config = dict(
    n_head=6,
    n_kv_head=6,
    head_dim=64,
    d_mlp=1024,
    vocab_size=15103,
    activation='swiglu',
    norm_eps=1e-05,
    rope_base=4100.0,
    attn_scale=0.125,
    beta1=0.95,
    schedule='wsd',
    final_lr_fraction=0.0,
    batch_tokens=131072,
    seq_len=768,
    z_loss=0.0001,
)
Each number is 500 + 40 x the weight over its row's rms, rounded and kept within 0 to 999. Layers, rows and columns count from 0. Numbers have three digits each. The size before them is the row's rms in percent of the matrix's.

# layer 6 MLP up, 1024x384, rms 0.293, rows 504-575, columns 192-255
101:462476457498480558590509482509562522546543492531538456491451617583490513510526440543544493472542471531512460565559528552576485503526484415517500553542466503544505514444499479453471532493517494
101:452444573496490423526436435520496462533502473476435555468530499499439480541504500365504458474437527472481535473477473469507538480463509502504423444441495543523506476499457534502545518519421435
101:468468499515502521542499555531589546515568502546446490496505466476509463460545466476501602564471482507477576550487465526464524507464487505508488501478485575545519500433474524508489500529532494
110:521497517468483433524457559508518584513470513430588539376528478513443544540544517464521536445500546490508455547451520499458545518526561530520543450446469482480529445508519498488499494537487457
103:532472486468514507538552517507532447519560519487486447502546523510538462507547464499471520451542451540565535543443485511499485534512549415550565498515518478530508473428505503573485497532451499
098:529511482414457520446434508586458436475500535551528551512458455476481542554474432497476441487489437523455480518521521481477478515577493518578546505487533578367504528528472486440510514517431565
099:532511492578527512437555480521535450530511497515534505474478516444475498575476487513451431480528533476492486544484496505425505488481498488431490486528483455484449469472513426468538530491514535
104:521481507511513481525511521533567485459432471517521473389472436546542543462459498469519504543540569456570480443523501580453526542476477573470460591494419511553421502565531499430507494515472517
097:479421532485533525410544534609481536463450469502603500502519502424564422513470484534487489508521500463490525513555434508544502534493505535433460483509471514501496480506504483475514550444507521
095:480499497500545433510500515551482448490438484488547521572483478548481457498497474432532580484477481515434420577519458479469481563496510423533444455515448480506508535443615563506445517484458559
105:485459502526480509536567448513452531489509440507484500601554431479417473546563464420477540524485477402565435502525446499465495516528501519577503498506472523548505534445595575486474519531503522
100:564495495553483441504455509489500531486516486439506527520468467493522472509481460467554516512550536541534484489471518530559507492465444430493431454457499491485522502470470524510479482508413497
098:539470452522530524429503503511512550463486462568468508492577495457507497482530470492444531504499476512479476511543435535499505472524591465500560515508516499581539468503446525487536491506496510
098:477488529468545473544521458500532445507567481499461515480450488482501497527612472465456493462492544493528482488515488509565466460486441521524555433447445508494551510573514493380516506464494542
099:534463490492555515474494428462456446572524490573509426477522511496460519535437484458525509476535486567498472449550449492495460470577512524467508539488508508509545473552480446494493458510525504
099:541558460506512555452485413541479517443542540450535484491499530535508566521472513454468431506509429554516470489526492476433406423529506543485493510468526568452521462450440592546444537532501537
097:451459458547604511446501479533456487519513489482524534534478506424483553506566508462549454518517483491487503464560456475508514531588567572427473492546609493480482549530518590466542485443536564
095:538513490463551529490532460555465534534555522485482442461493476494520500446490453502429521542491518500563534508488508417509569508539473495530473510475522476550508497475501575535490528505491465
099:573466512446511538473505602508482547548540516448520487454479477426560501459494474488426482483566510548567482519512561501469458461503572537533475572524489532480453530491575477440493526503566483
099:508483531514543613516424513542465515526518511474492411482550461447459493542578459488511482512546510471483553476523470513514540509526527470477456474520529483511531494488522502501548557487464491
096:555542433494512491549555516528482453550489563496526471495533492486512550478549521522464438497451508501428513602523549500556520475457497528446512405546465580449542556465587500516475497478551400
098:501548454512498505572460496420487494499497481537519505492415543473522506534569442434527482496487423560510494535530495561506505520429541475470516532469462495515496516520577521478517550532517490
102:480514424470471517521502443535465566403513525546543504536570503529542458465473546491534487553465585442506478525459514473509467487541540448468468542500506497446456511572470501520453467497510434
105:480498546550565475536425429518448475477491542511563512547516497525598496505485467447538423429500460476472439470548464484531488442469510526451510584434470486521455510447519398509549500499458509
099:472482435534454455422461610530564458512525474429458507532527534481484529509537532538501470549514500532428534489444547484493483536478479564488561461416481556504509490560508483547501493531487435
104:496524533468492506493456486473497551544534498488532475573451475467507476519522492455515427470453465471517518446512452476501441473475555534433463453474534488451520456494540463534511527463525504
097:542450475531503496472524503525539546453497510540493550436509518500527476526460429487526574486520503474560528466607484550499471502507514482528430503490491462524542526514503512516498463499537526
102:535455518446560532524555486525465482552535493540573452519499529541607558495406510582526465427504537445464534488473443489463529504449590437468478484438539498483519479432503476485492508522563549
103:478493469473490540482516521475449557573499474503537513519528481468486587459431505524570472527475457482453492520505529427479533456484498524468513492495491492494459538511532475490474467408503526
096:529462449515450496498545527558502518507528516437481499448493473522546509532491576420572489498481579469503496537478470535499483511546482489511516611516418495431502536452510565523471507431528557
095:449505474498547507480473462421556527534554534538519539443475399515581502454466532479480581520458474526454471508493523484484546518423442484520453588529522472476459508486470501403476480478485475
098:508450547461519451459486474480434552478617546515544531509429500487538490512483484537500555550498398442480445497548463440482423515516441433466537452467530498488518492505519570498503562469501487
098:511581470521502499474503509480540523537508532411533515487526459506495522553515509544476517490499509566533540471497558504462501529557464503547563435569474555505520577479495525453541483477590522
099:492529544530437501442486536532570521494453549427513485492414457448477540422515450464467394490529517495541467524521523482507514590533518509541495474501529443442554515471470545516481498501613520
097:515463436514479455551572474486532501469414492477533544529458519500517586479535524476463482497434486486516510475459499464461485511449443598544417467501502516481529555488508516455480513477465522
101:463434483516539508492431500507553544489501535470559528521574491570465474443524562520539483554546403488530526486460430477539526528518459493486566526504460450524492507474506523505516575517509538
096:489497459485475539513565487500529417508487450469544462491508516488435509493549429449519502575503561445541449413457483518472528557541570419452588510542495525497515529472508505486484545545527494
101:498516444451536538474596486556479518424572577491544543476491511480552487535501506501464487526507457501501453515471455477498473461481542524503509547474494478533491486492437512454420428471461543
089:500518464453421507505393535513545510489547476522524457561542526521436533546575472480492508508507505525475554553491510542504598477479501509544424616534504505513495500480465538494577513509455547
103:502564562443468511531534519437630509559489571456536574404499517490542546520591447448474478476485510511522504391545535521447506546433520445513492475472535570537478499467540449480428589496478527
097:482513462500499551469574406506476501483463441526460541464545532561468561479498437489521491524527511476519457574472511541593566541461555492527536554498501498558516528576566545482488427587483465
092:511513482476474506549465497516544499514513442460538567428484496507494521538481389476463531439577460485476506519505467530539513549505570521482442530530526488447453514518466500491435519494483567
107:562546501561493529462528525460573541501538530489458491512487531415486432525495454431436482471477536476491549547488485519470494532511500491518507587487431491536498508515500544549494416477484519
099:496527487457477549476472472480407570486554492526471475527465512523497453528555527498573452452538482490507489463552465432507575573498474444531544484444468523529520582463606523486545441514509462
104:488485481489487473473479474552494532497535539501586554474488495498550505527498493497536523520513482487454498438470519503463452542529510476451525519539467489496472466525536481511520554508478476
108:627542463542547499466514408528400553513518519447485514528512524496467487458518468566527460486416403510536514503527558488562503520572505414514451531534501501534459435470488461490507477476465563
099:491513464503481503539470542520511589525456518438467427505534478539474450551446487490450534493518500510496447472534441546493498521425526491495553554453483526498579488459505582514431504586499525
099:477541425527555460553477491477497405489534547461554496498508495492469437469456537493477537512545538487538506509517585476558503494437475471609476490507549497472494467498536519459511496525484545
096:484476508522572408517459497513550453446537541457560449523522502472579546535419489437420464512520508457514512476490496511537467481498482469507535538480426472495563483513509459544481479521506493
100:559565494532555547531472566405505514530499502477552461531478492485490498505526442572524490483521532473539561527470588494486550559464433436550499469506502436463547472503518537555522456487486506
100:444492493509436498456418574524414561592525533491493439445488435442505486545531474474548540492481492480481524484495584453557457496515501548456542475548530515508467449543478480573467509557397455
097:447567464486494529500569441496493481492464471557423459502454539490467439488501504494487503494456523527477513524536485550552477477455477434521500529571539528538470616533461450466516500454575497
102:525464515505483493549524485496579450499530438500470525529523526499496483502446542470537553443573489507538478539491520521517512454549484443544506480583524415496528522486473519484554489417493477
102:513499474463545462505429463537445466526498515495502582489493480472514420547520550492477521503494429483430439490524509495447482561500477529462454475555444523507496456548543493422567510417467495
103:503428471479508492521473549453559548529494441474478459440573468502468472558589532487476550524503522445553582537503514553439517546613515510461560462522442518466444483453488499469537535514442557
086:505461549542509449478427528451480546435458519530501529463425431511451477498529507472505509579453435471474584536429462465500490522468535481561546517439545529483487533521533555560468504523495498
102:468544481480524510508483491454570481539527513457484524468643465524445502494410502503452561498505515553502434426472497506474493540584508439469539535501484507470505497433502568506506582539431454
098:461506546458443520437532524506499511505530483482497574455487523534519516458517576522481444484519531456503454456468454520476466528576470500525570508488462492501478543514461466484494570521608482
104:451476425565430489514440443563544479553561527475439523522477536513538517531505467504487446532460483550568490564449547476535503531425469521535552566492508517510539584533545470597514535460486511
097:561516516470515502537535549529505478512477499503464514486529494526514511491527496496424511503451492500502478477463538507480571479576514496544484434494475504578516471509531544453457492419510455
100:459556480508518503551525533465479497516498519502485502496480489440509493459444504462558483521490481430497480487520514593594487507482404558495541484523450478491478471486472573423483516511437553
100:487481531557495517445452502523481449524450519561564475496477525517518462497449499524506527489509498496472407512545556475549454458526512517532496434527562549529436482489474484517477450418517521
104:524500412515520388576504510572492515461550450465441572531477513450543521550507514488522536481452497456496473512502532509484495500495474579470491534575530553497482439448455477547500535485478456
096:528512554507527439468494474499553490454456551461512494551499486533453427527484476525426470595494523465522482547538544458469522517477482519482457529513484508555558557527450481502484483463534494
111:513474520464516521405497478458477517523567488479534495478497467430553474508463510509479458577509527493404447515524459478513453505423498492504512522471531493454525390509509558538532572487483589
098:511413499516490486518470512491506517519499485408517561485594473480525522512486532424508562574496508488444437482452508444513485491530440535492492531476513485541498493514500460503458492545498481
098:502537548512509533520511546464519518499529476481563503480507517557461578492598464548514501554539461479546508537506484502497543502448492530501489449489429462545571513465543432551464502544444578
099:419518478524490449557552525535454510518418504512458528410467550504484511483467499527488511491459498569520496565513562398502514445494503469507430516520462499587506452534548460527461485499513468
096:418488559500486553482567460490529438398580502477514445522476471496496584495495394477546462515519548471485534536548516511545459500518515505517484556527514519482490525440568492505484522432455538
099:520491503451500538531566553535499459476568463451443529513488458497543487431478538472532499512549494450496524534527527512494380483536542505518457526480486453509509451566520488452462501441499438
094:463493478511427544469520534447500497469505511482522490506490473542494429569557485495530520508477483449489542553507413467553531507592481497546434557532502488411541464510520533432487501510501508
094:482577520502503440543510503543503514525526522487531508546509516559527492541441526534435500537571445550533486512458465476539479485557442458535500522489448493495477459460467489520496426500547522
# layer 6 MLP down (transposed), 1024x384, rms 0.268, rows 504-574, columns 192-255
104:520522488579527543515462463581564524487470474446518505529464497528506532553468534497497552469497468492514536508452484473471507481511476443479531497545420491592453528441530565483421519577551469
099:487486482455468558539512479449537491543555499510527443486527496505496524457493549511445540468456487461495544458453436490539361545496525439510527508579487490543483492470527494462576521488444458
101:447537480534517493499431547519469537547463558487496434485532589451465517508463430537505537505469494492579412501403552473532478456554473434502509496511475519448543532510510498481481577582450533
101:474532459522536506446599473535440515499524449482492528458554489533512455502521499520435481529490501481509550535524521473466548469510493487506503475475531435455546483475499501488505515480523532
106:497451530461478486568514486488505516507486476523509404516540523508483439471502445529458540506537496470550546509482525498552476464530524488495417446506527494560539504540468485479473455533437473
098:472532470482498443450475506517511571511503572501479474505453452494508552572495540465430478489474529469472570465552541512529538474495557505506485448526446527404491488584412497490508500410540566
099:448523461469553443514488557490486465461509527509488497461448449582483470525504525426497438423515535486518476464555462517552488464464474487470469477493491540564453503485507467550459501418488512
102:563388507490509554513548480470499552499518590417456503418535467465482526536485504469484562534423466527506544426485564493508559543449531484448444503485464527486492515529455463542460510502511494
096:563492560466527527538502497563489450457507431516537441480578596458509503491546418483433551478537470457551485517465497549526460468512470561489390516484494480521489508556460458464514562467480534
095:580460554550536481466517492407472508497536569604430444492516570540452511504522490511459572477587502536521494507496555493453568501544502484437488491512526532577489468522538427448552530465556512
104:517525468432523517536488491528469553478529539496498494493489472515410503477531491479546457497497454488557518516499519455448491507397522532550521549453453543488485493523522424475414525523510525
099:532489518513539508458451477506532472484491504431528471474505494527494493466499447402480507503550489523441480546457504501489534566483490483530519510498509518464491455548477498449480543513489524
099:523499496569529430452465525545484442465484494520505549543533475569564499467427460487463495473511533484486567494455523472459511522462450499448534581481504550447538482504511547497481516545481465
098:561503529502563459476514486591442484491555459450451413506460502511426442522598447481492515530508455497597467484544493517514470497424510526497545448549503428510494456506441490467569437530499475
098:459506446486477470503462527511481550512547547557456488492498526478371389528476467496584481477492483533530492494479423502539509534493463496520505564476461518511512502433533419580510471522522486
104:485443575537479542539433496496534499492523434526502532518510461541460518442463504444517503460457484491612450483505504493451462491503504558524505558483492519458495507519491562498475493470433542
097:436503470479475524535502497518450553436498558456542487484456515514480517504494498500540585534481541558566468511475444524539481477500489545450502587506473572509555456532481526459546495585540481
100:467498533489456484489469517431565522489491452508489460475478503475479447557556464553572515467480417504453515499498428462440492473538504399532516555453512521483493483498520539581467530521493551
102:510516454512478553551510498542452514469461526532495520491481470525479474452534516442495444535470513486491447525482501548460561516463560574496496560503520504509503513458445430418435455504494547
099:539450475490591448535483474480489458584521499514473371442484465476450560539522428489480431507547520438528504552483487484412514614452500451467475572493461556571564451474542474507474483477419529
096:555607502540525469564494445504488488463430456555464484526508424448525490510445518444473516523461467487516555494556513479446490444475462489543521555573456500538394536427463506549504486465437481
094:522505457559484423518474455478460567503531490512512535440448498480543502441542511437480501484528504518524530532503463572436535427467470542495489583478632515488543498462515453451471562439517475
100:496427542456458539450482547525493468501511512478541440529543508536488556522470493487498455516581505495458467513431554541465499467535428493507532519467466510486525448529565505493502489532559543
102:485532481488487464540584487457520462495563506495525486587465495492529596500430483478517416469575511488469534468509495424473520511415542569477559503482472531519440495550491438537497481563476459
102:520513532530490614519466494494501546563447462554577514564536531510558522507426464470548442497496562541515582545531454535505524449570456486490477506522529478502483519439500536498519487520473455
092:479509496452451570526561464501499540552510491516441523538460525502574494496464498559503546530475503479510508479530489536549492488494514498516531455533518492507451525506524460484512460552463464
097:438507507555461532555483553564527516533578486390546446525454459583502498448538516464466499451474452575534455542422526509506466515609455509547513458506532472527505461500437452432489455494440492
103:461551514440509480554588539477504535528511554537498496547529542516504516568491494506516565487559517428508462482494439423501475494439526479472459496513496482480485489506475518466503561597591457
103:435448503556490550485558519496559515564463528505500524451504550560531581520480490515608544526489483564469522547520568519498491499589435590494450494454441476489485405519557522504506539438515488
101:466500472490496506448513458494472492449441474557454527455458485509577512536407515426484399536586515503514550481539486524509517427493588495499494461562529487433576502513432478480496513411558509
099:501525489454489497482491445512505541547592584461473491436491519545551514527474555479482503508466541545454456530556449542447475493507525489480505516531573526495479536558486448463502499453507495
098:541523457532498466469518471418492490518538440533498396505468483472473512487486523506482502476577452466503495531547510478535559475512502512532493477454515538428475515499447456503480524446478420
097:496479571469445474474498534450523534527445542408469491444470450522453471561504529556518470508462512534493460486541535492461458522535471528527513470449515569469554528605578539415490514534550546
100:498530538509537542598502531526542497456495514477524451516451548496540532459459537427476419439505442453487445499553501484503518449528488565417473501483573436471564462474472534430555487474490518
099:524522502481529520581502492575452510488532501531462470549526389526530442519504522443461478556473504460537468500536525454467505548538521508559487490523470443489443541469446502432482451487426522
096:497412491582527504486470459493496433527436452514477462468467479523515476543469512590548518520450393430486504483471489436463423513515430490516508466505490538520545528475529435536472501479543500
093:470500542471497461545493446543550442500490524432422513498439508497488487462529467541499481495470536488575484483451478459498502450527478501452535488598486552513481561544479466553515477464499494
103:530565542452512511469503480536486491461500490386523423517466501458521545515436498515482437489477632473488447587511508494501527471503460495485511589520534449551502453511516479485564437510517437
087:617435421473524504534472454446529496525484491417545556512478539438458516543468504472500502505447495503521487523477535509548530482481482554445483486498559431485527471470488449529523440532545601
106:555563544490507539564509472542503588453519448472499491469524532492538528477460501432503478479393505476512516473531553484501493480421507487458524504595494498532531483488542427545468470453468520
095:576481426497489476554491540486475534521518530489469464483502467392531551489565472478542496444460566529469515522525457535478496489447505495468525516477509505491494541437445510519420457426470502
099:523488457539526536553499450482420516534456498538490407443532388531504471466508513465494505486512581495507475443467471572519482431500485491465584561502559515566563531446508498558435544584450484
105:467527498540465561573546540483498534415532539470474502511505504523521467507436529471524443450504546561495452493557496532467445553520571523495524536533457476554478510533493416550461541525501471
101:537536549462514544524582451537521495447549498484480469518496501542403503524525568584629554464513538528452486519538460491466477481522432532531543470451457447469474616479476447480564544531421457
108:485397528500521569502503525512435389504427542475468508522524547490535476455490587558553416522523561452430534592536500424492528475546527537554503495547509518420502541428441459548587531511509483
097:491417505477513494457477517483545519491475577501497484521522543502509549535546482536524475471556464501513504493467428538443528484503518502522500562495503475548545539506511504454440455492472503
099:493489511496409470539475543469533458391526445447426485509502549518533531462500489548520560454536510486506474523497443452518569486513420466544474473484476523507438490479561473478487512496550496
102:480428472467483447565450464455483516537520530436506448502536502496488491472445553488476578487525527489481473505473515427495450477518505465522421504435548428452515547474576542445505452490504473
101:519503453524505538459556503463476464510532458433534499544580486525495516467492520489496518489483486502489515480500453512497518494477553500442452470573503498511537523510542504480480445445453566
102:541509581446467500517478475533502497469524567515542480441575533505499558451529565422443484469397486434488522510517523464508477569512523499440528557506493500442491493469533571491494485495506518
097:520479420528445494486497486539436483538499486461542394523525548504502551498500476471557548515471470550481486520551446506484523534472511537430530517526503473518447563477529420527470480546483467
101:488447521442473535534518480469442505503460486516494474480452489520537443518502520476471451538559568491552525425503515480514557439490498454445508532506512531556526432481548589535505550500483462
102:447490542522479501485497518490504475471464534451529466393608538418474481553509492482484465520464459520461456510467469516503549486557501485488496508482514507564508562455514556478469458460547469
101:532471524474473472539485538495485498480514452495515536496542580494526493460543554513591461522429507488505433448482521456491536590429482533588443501527483441493514494473454510517467498516479537
104:492569492544579496515521508521564500481556528505512507465453514518489585557501540500511507518453477508521557502428569534543513575505543445554525454516556595416471461453495521519470537480534458
083:486517460523585508463570532476486540468484518531466463463475497569489439455476477469435471520573448462499528499459492544535500531442540518491507558468513421566515451466481535525480481506540501
101:502519494537511380518440531486505528528520530469525461536547536449496522573460495406536484517568528442448547551429466525581534407585461442460530518431455510557568506439459515487517492433499467
092:463579490524540482465482471475460481475485542496443462530470568501520434534509519441467445550486455472512521487489457456543449486509502543476465491524476456474490516461485434502565559482507506
103:541489439535507502478534535435476454406448460593525531480516542504468528514527617471531433552391456445501553501520488504486461525533473508494488514451469530527460570509530461514518505488489518
087:487565558497528478485438511442498475495504478506500494518512556498460497482501461510464433521536456501486473530451452471523483496555566469511456483505441483486493433504480546490485583524499517
103:489430506505517529609513462502495503531465495462443531490511546402440533440479562486434461567474440525577503564487504541495446458475548504471493483560508547440496531399538481452547548526439551
098:566507483536476542567496527501558501545501482432524490517473476563493555497537494476485540499490475512502495480502510481573581506481509514487485492509500498478475563546509577500489455532441551
105:510504484472489507480446523468509498486533506475584459501525481529507457513549577452566449489434507508484548512473538534542505503482466490497586489496531470497479577540668553518517487542526534
100:472472510531512434458465548476489469483475502600542521579528546491546489540547531457481461497564545571489451505556555568504514470471456535504501514524464550531502577462521479490539488471472492
103:525530502522468469521486522485479501463485487508490553498442464460530511552453566507543525514558505512459489557519515473496407490502507495420521513515564501497564467479467491527542485398455448
099:574471431520400424497497527523564494509472527423521566519538436424518429505517497485509522541480476551553479491467434467550495496429491529469500547422548530509522491443549427486508508486552573
101:500585468491497547514502527468503551478513482483587498514582538520521500596539535503576473440505530510498555532498461469460527506437452488586531469393540444507531470477489437511471526538481475
098:472449524459492457566520527510486530445512559480488508490427527542544515435450479448508477549488492527444506433485512459534514519534541463441482499527501542503548498527494479467518468515534486
100:500548556455507475538533498536495528491577495478541545517489451379475485500518547539549517471541529505539515544458520522507476477553523526499462461444541499483497465430542529516440511477476507
107:583451527527461495493487539556568504481471440438482457468517471448489523502559479512483438493571507505483499562537502489455501557401543569483438553495508481443572512481481486496497517477499522
095:469555529536500505499518542456483483508480415499521487505532565544484488590534492549494546515484464518466525567570521485533464504509522456514535531513535550436518514565507543434522509538464431
# layer 6 MLP gate, 1024x384, rms 0.287, rows 505-575, columns 192-255
097:520488498479514562573538518537477468544544520456492496476474509467525506449491447474567538433524466381553480437450467483499551472534468529561481457539492473510494522528482477475524552529519578
102:465558533511478517572530528490468519471568522575502515515474495430508556451485427453562504488608454522478544510512490502522508481472473550376479480505412500496491451479518495532604499481509446
100:509495545513491491505442459550491450490513502519525445542533479491510490561469483494510514463531492491459484495516541504540442512444491508467499456512502553509487546526525487471487516575502502
102:533489500467563502493549473486462501508558493485514558486489500553506503502505524404454475519506551465559541512502488477463489527490439533510497522512477540497548533503496545438460494539512469
096:481436481491492474491472459528518522469528499439526519539487509495428521459544551583420472413497507514550524479524419466517521547407461525432485493508608468432434518470578491491573524496483509
101:470509527514500551553460467394515499509510547478565502474505489483546493486518500436581508590457499517526485529528464480422524527429472523481458502544491528473503541510542531488484469507484466
102:497490470497529564514502478520524530496486462471435403418561491540553459514471513538516504500513444496463522461456546486511488512455492538482448481526518465574426514538481540559530478455434472
098:478525417484513551385580442477485522480541532523505499510525449533517501518501515537560475500472519469445500453526434394546555510493600483510527542543521480457487388437548496495538507511515457
096:502477501517452539462549463497509541575515531485517544509467471509475554624536502541554350492463530477494519375484487549509461506515548567462504487485473484453541461590460479422516490504546458
107:517506457508523510497480506488529528462477513499529523449487446496479499531464466497468509508490413481515467546429483466530505457507585522515436504495413473505459426548484521435456537426468529
099:494549424481487454473460482511474501450540498497471507468453529527430494515495480524441428545523551465514452415514469450449487495474447466454519531553554472496526559457499527431486575499455476
091:539483521493488456583493477571568551483475480493523502520501443574535507485527493501473506445523531508479513474492453501472543456539535533468510592477471483476498502574562569493456538501500445
095:504464489491548494470436525401494527505468468533574527410538530488522463449502463511430433524455428457407549574535481501503552446495556441455426494503441530526442553492519562534495506493466462
101:533434505482500640479561493634477505528392522489497494549467488504507524518464486541532500426560552472495490517384432471503466578484502462431520471569493480533507474530479431448616530526537448
104:495464486478487527465475524476535481453514532504550501448559563499511548539464500463494412429514521502454429494471476469406472470493517534464452610492545486518436460472485574465527537439453530
098:515506500382457452544498519558469451531534559439561546516469453429506468464506525510534504502507632542516527467538431512441482563445473545486489540458487526435606485464481493534531490566548487
096:496498499508530515434502550618474497527462484537549470483470555495450560491488456559425509599476503504509533536527495462563477479432590549500484524520470501551502531584534527495575517469532510
100:528547466485497512500548581481503516433474510544538538482567507509571463457508547501474490477508522500446504551401398463499548571527488442451473482514555453537463466482518529448460512550474539
100:505456457470549533524518490503560507562495491548532367527504488443513471454457490458475478530530483479541477494443532553487510485449522508479501479536533436515546550451499517484478522514419500
098:560533526563467510475469523466508509459563496528458503472529519563489428496521496564413471460529543532501548516465476633480574535479428542503521467517525453577511429526547531402517410491498526
099:536479441495475504467480433428495502448524493520489433513520507530466470360508532511481531479535451580501476446407487514528429506485511553500443522462485440538572509456488461478530521510478445
102:457402482575542528501470455416499534476506481495439433529484504486497472488482436489458457455543464489545460541448495559541527469568507519509469496580466511435539504471489530495465521446458574
108:466476488549551494485414528499444565470417474554534505506482525565491493514481456472567435467522493480572479525453495451525485516464535546488448456498488533478494552476471454497481492474494451
101:449538556518532518447511485563478481505543528471487435506458511467516492480471531532439507503491496525567477509461492513521511448515532499552530454463568540473451526438472517514481496510570518
102:528455532481485529477537489472501501492525552503517524464448482450536525533475529453547447445495485458479447474526515551561460446459552617461448519478546473459503450523554437503491535501503471
097:486476522517548513509477492502475500473433536549542432475526460445528505488543471466472506528504539487483494510512586514503433491427470541513487432518490571502528511457488558444508541513490442
102:483544485556500591499544469428468486443504587486423517466507516449520529496560487369468442470448466513480412501482498434495484497557513578481513502510469553487460508441555523545524455398505499
100:536487466539454519511520509531465468502506539513455472447496528515535537546560467567563546396550504503573508447542506480538477571442520549514530475518485515400451506511539527544492562421431483
100:483488502486513467540500457534515478507525511541497513504474475461468468476502458543492531547470513539559477438508485511556494526477470449494512507551475543578465450568539489494552547487493488
104:527537504485498505529526478560464526451428464523538490570569583449448503444473557504468447539507512504505504561502505518576500471483498480531490504438579456504498559508513516524496479520574515
096:523482512470550449534506443623552440377425518488449443461557574512453495487529479455497478523511564459550467465501475542560505496493498536518484590535454521487489572487532567490485451463536510
099:545554565447475604581527530550456491470463479431368491499527475504559537480525434521466457436506524507451485533423511451532476433452521501498489526498513487453515522490429433428501459512528451
102:530443512532499522476456494557462482535521507483512436502535558452491487459532517534490439494559515543573480491450515474501475460455469528470469450531539536498493445519528520459574537516559548
096:550530589478533586488494509446481515555512473519495493444494591464496447454450492453566522548477538519511502507535547494522536492531437505500517658486493514569484526524522526489508556566529544
103:487467520517476495516502497520552476530458480556531489579493519539442493507494574458529481525444520481499481545507588527579537484426531582511510470469514469508534555458456449579560453482468471
091:555494495505472562527505443515553466415485513522497517531512478538496496486531415501492485436464563482598513497428477467484438510555522514424503551584493484540531601486548507499491517515428487
105:463525514504534467552482457474550460525439553545500594440506470548508557418503528478544498478535535563511427525483495460544545547506562563517452533466523506465465446575468523469537562572498501
091:508455562510468489471419506526456495544490500545489533480518486412511435497543411418511437533498518433558487535464539571508417483520491471503531465487500491493489507546524468486525540569496481
096:508534489532478446482559565457535506415511517524492555433470514531596509465484468545535532447598493470511509521533479487494531579513496443491514467513490480488477520463540506509462533441544470
098:471526474588538484514486490468484470523507540514542506524544542436525455556587492458540561557526473464530535527516469444550531466514531553424533509505446469583506452497562501524514471544556500
099:513504478490495452479532423483460529493553521559495474496545496531516454453502445456454430547470577524475451450549462565477483417508419467541494517521526481527532544476450444508464455571489492
102:465466458522467541545632493435519509380524473482505477524520526515453487496468454538458495449456524560508427511457461508511489507456516512534501513574575494511513465503467521569511476451496514
097:506408464524505483442518545501417562547520486532476545529442620525527485557545508456481507513554450525528463477529459506522517519533569442498559473527573520572521558443502509514477515437471520
104:455519503500542471526448536497443523517502513504469454486474541483452471473454479483441533485548558555495456508497500540604458542484493555541515597465526561523470524457503440426489505536530528
107:557513449538550508413480526506418501455521447457558502573512489449459518471526484536573487513500434526575486465506492454531512617471482425470477474497480528510499444528500503523559538488536548
100:534513508543470493484487493509481467482545544502525541501473538502548539579432535494551516504457534553459531500510480461502472486520542570430463527414474491533511545570500574532522418450421421
103:445542500586463556495494522516527558493536561471536526476463523504495499508486526476447534551502516530426493489563439537475445547506545508583508487520493509525451441451424506453482555519526490
103:510496444488479468530532538498477472565514473540492529475447505488493490485521468482486506550451531463454497494435521490498434495549483496496486465497510456505473496463464481579548583500560467
102:415467545519489511531472510501511475469469424523490460414471550523486489603470508489425551520466462527551552558505458557493532532485474528531444505587484481556454401438517498507507570529491398
102:509525501445530523537503498502530525579476494500524490495518493448507473484552511474527536535527487540443483581456489515534593501479548440488497581538548486434505471519461455494472550557392526
102:437557464575513501505575475399440448363466554558502509453523482536582416455449510517432576511507536488483464482489392537496465476529516498556496499508436529514487513534472471510563539523526494
104:523420480521457526417507479512462525408464530484542531459529466514487467481500538474476518503501495422507501434470489463488488484488543502492477503472490425509456517516511464500528536506463529
100:553498503548530470488512400467520545430530486490523524480487506481521506504457415523471532504488541541530507534493531525437424505523506532434488554457524525481548535452577446514520505552468514
104:525597552496489486576556533469523458470538474539521502453403564446595528512484451512511492484530522465473475455486536534423441470470498405448464582530554491439498496520540519497527601464486497
082:468486455446538524456542497423486425476512409494501456496579540483448551422542500460456502400470486534506491514566526469562423543508437603525489483504496485492520503502476474523490540550512469
099:477500557555506473524506514604413525497456494573466469535446433469480578484543457501431516500455494549593452553578532543416530559456541562485475485553539564450436440514528528525532440532456514
095:519516535556550501509434473493485460606512496532506462495452559548491431533405403518549531559561467535492523531485480542515456460509485555518493492477443496484459552502505485486489489365550552
107:522519548460506544582481520505459534467498547509439461533476495512464454472467517479484523539594493483476487554505478469499573469486451526448487478450570526476479468551490499514480525495484504
095:507461445475458535424557443514544538527548469469576535472484523430443469588455492469562551470515506470503497481526460525529430473466492475456460551502484537493506550415501459508452482525513511
102:514494573547497522497469556475456508491483522485564476496547460483498475503517441553448547496490526521455465420580494560444556510443507554450466513507539577478485542456519539471518549494499491
099:544438514506458479516479472488450560507501551496511430439544460497514560540467454441493432476499490503481502487583427486556480436568529483502543535519492502539453529559579496528530456481421495
104:460508452416499543506504487499488506544518463544446492467569544464476509498502520430520519499517478544495477525527476549564524537524477535495559474494480513437504575442606507572511426548498477
099:503494552471553523467487525513563421474522489521506418526510582569480521527481562556503450484503463457490495474532447564473513468530478488414517475580506542521525401530541458521452503479540494
104:491478492617478463438542532468374452547509494496458513477518525433447513531444462501512469500456540428405478541422443550485436455469548515482560534453555484565532398500567496566528516506510490
098:512479480522455489504547499462504470531521555513549553531478539431559488592511540491503478436600469517401525538519468566478465434476519520469505579554518522454471544493538560544502494517488457
099:519422468494526511564553481482544485514503438528468479574535531518530568448514485452456517470484407489519421452475539545485529567535546542563496511515527521503392572504486486505497578433518498
102:482459570537506484492377465464442491512490500398488591461544493495521486426568476493441468467452443540453484535590538513483503545498481449497565541467494507582503430483452528553531475475492466
095:498498504520494518481452584503460555529488461514579503428526446549495484498551557466449452506472531486499509493559457473452486479543596492443457541504561483500474494506541519525510509554393520
100:532410592531570523515506540572540501463432490487427432550461487452566511534566493520514431463553459488467486582519448487477588548478553532521534461536539522453553483557503461440527517522421534
095:506467548551534499501483508459427528593542481499459483556472570489509520485539499457504539548532482533486510486503397542506540518460444532507484531490526438493482492547577457469574500540439433
096:532406502517513511416487457559524567431495533472534465503504641527506496461518483475521498501476492539519510511475585479495492504508539511541483520484505431492501477555544526517571475437500486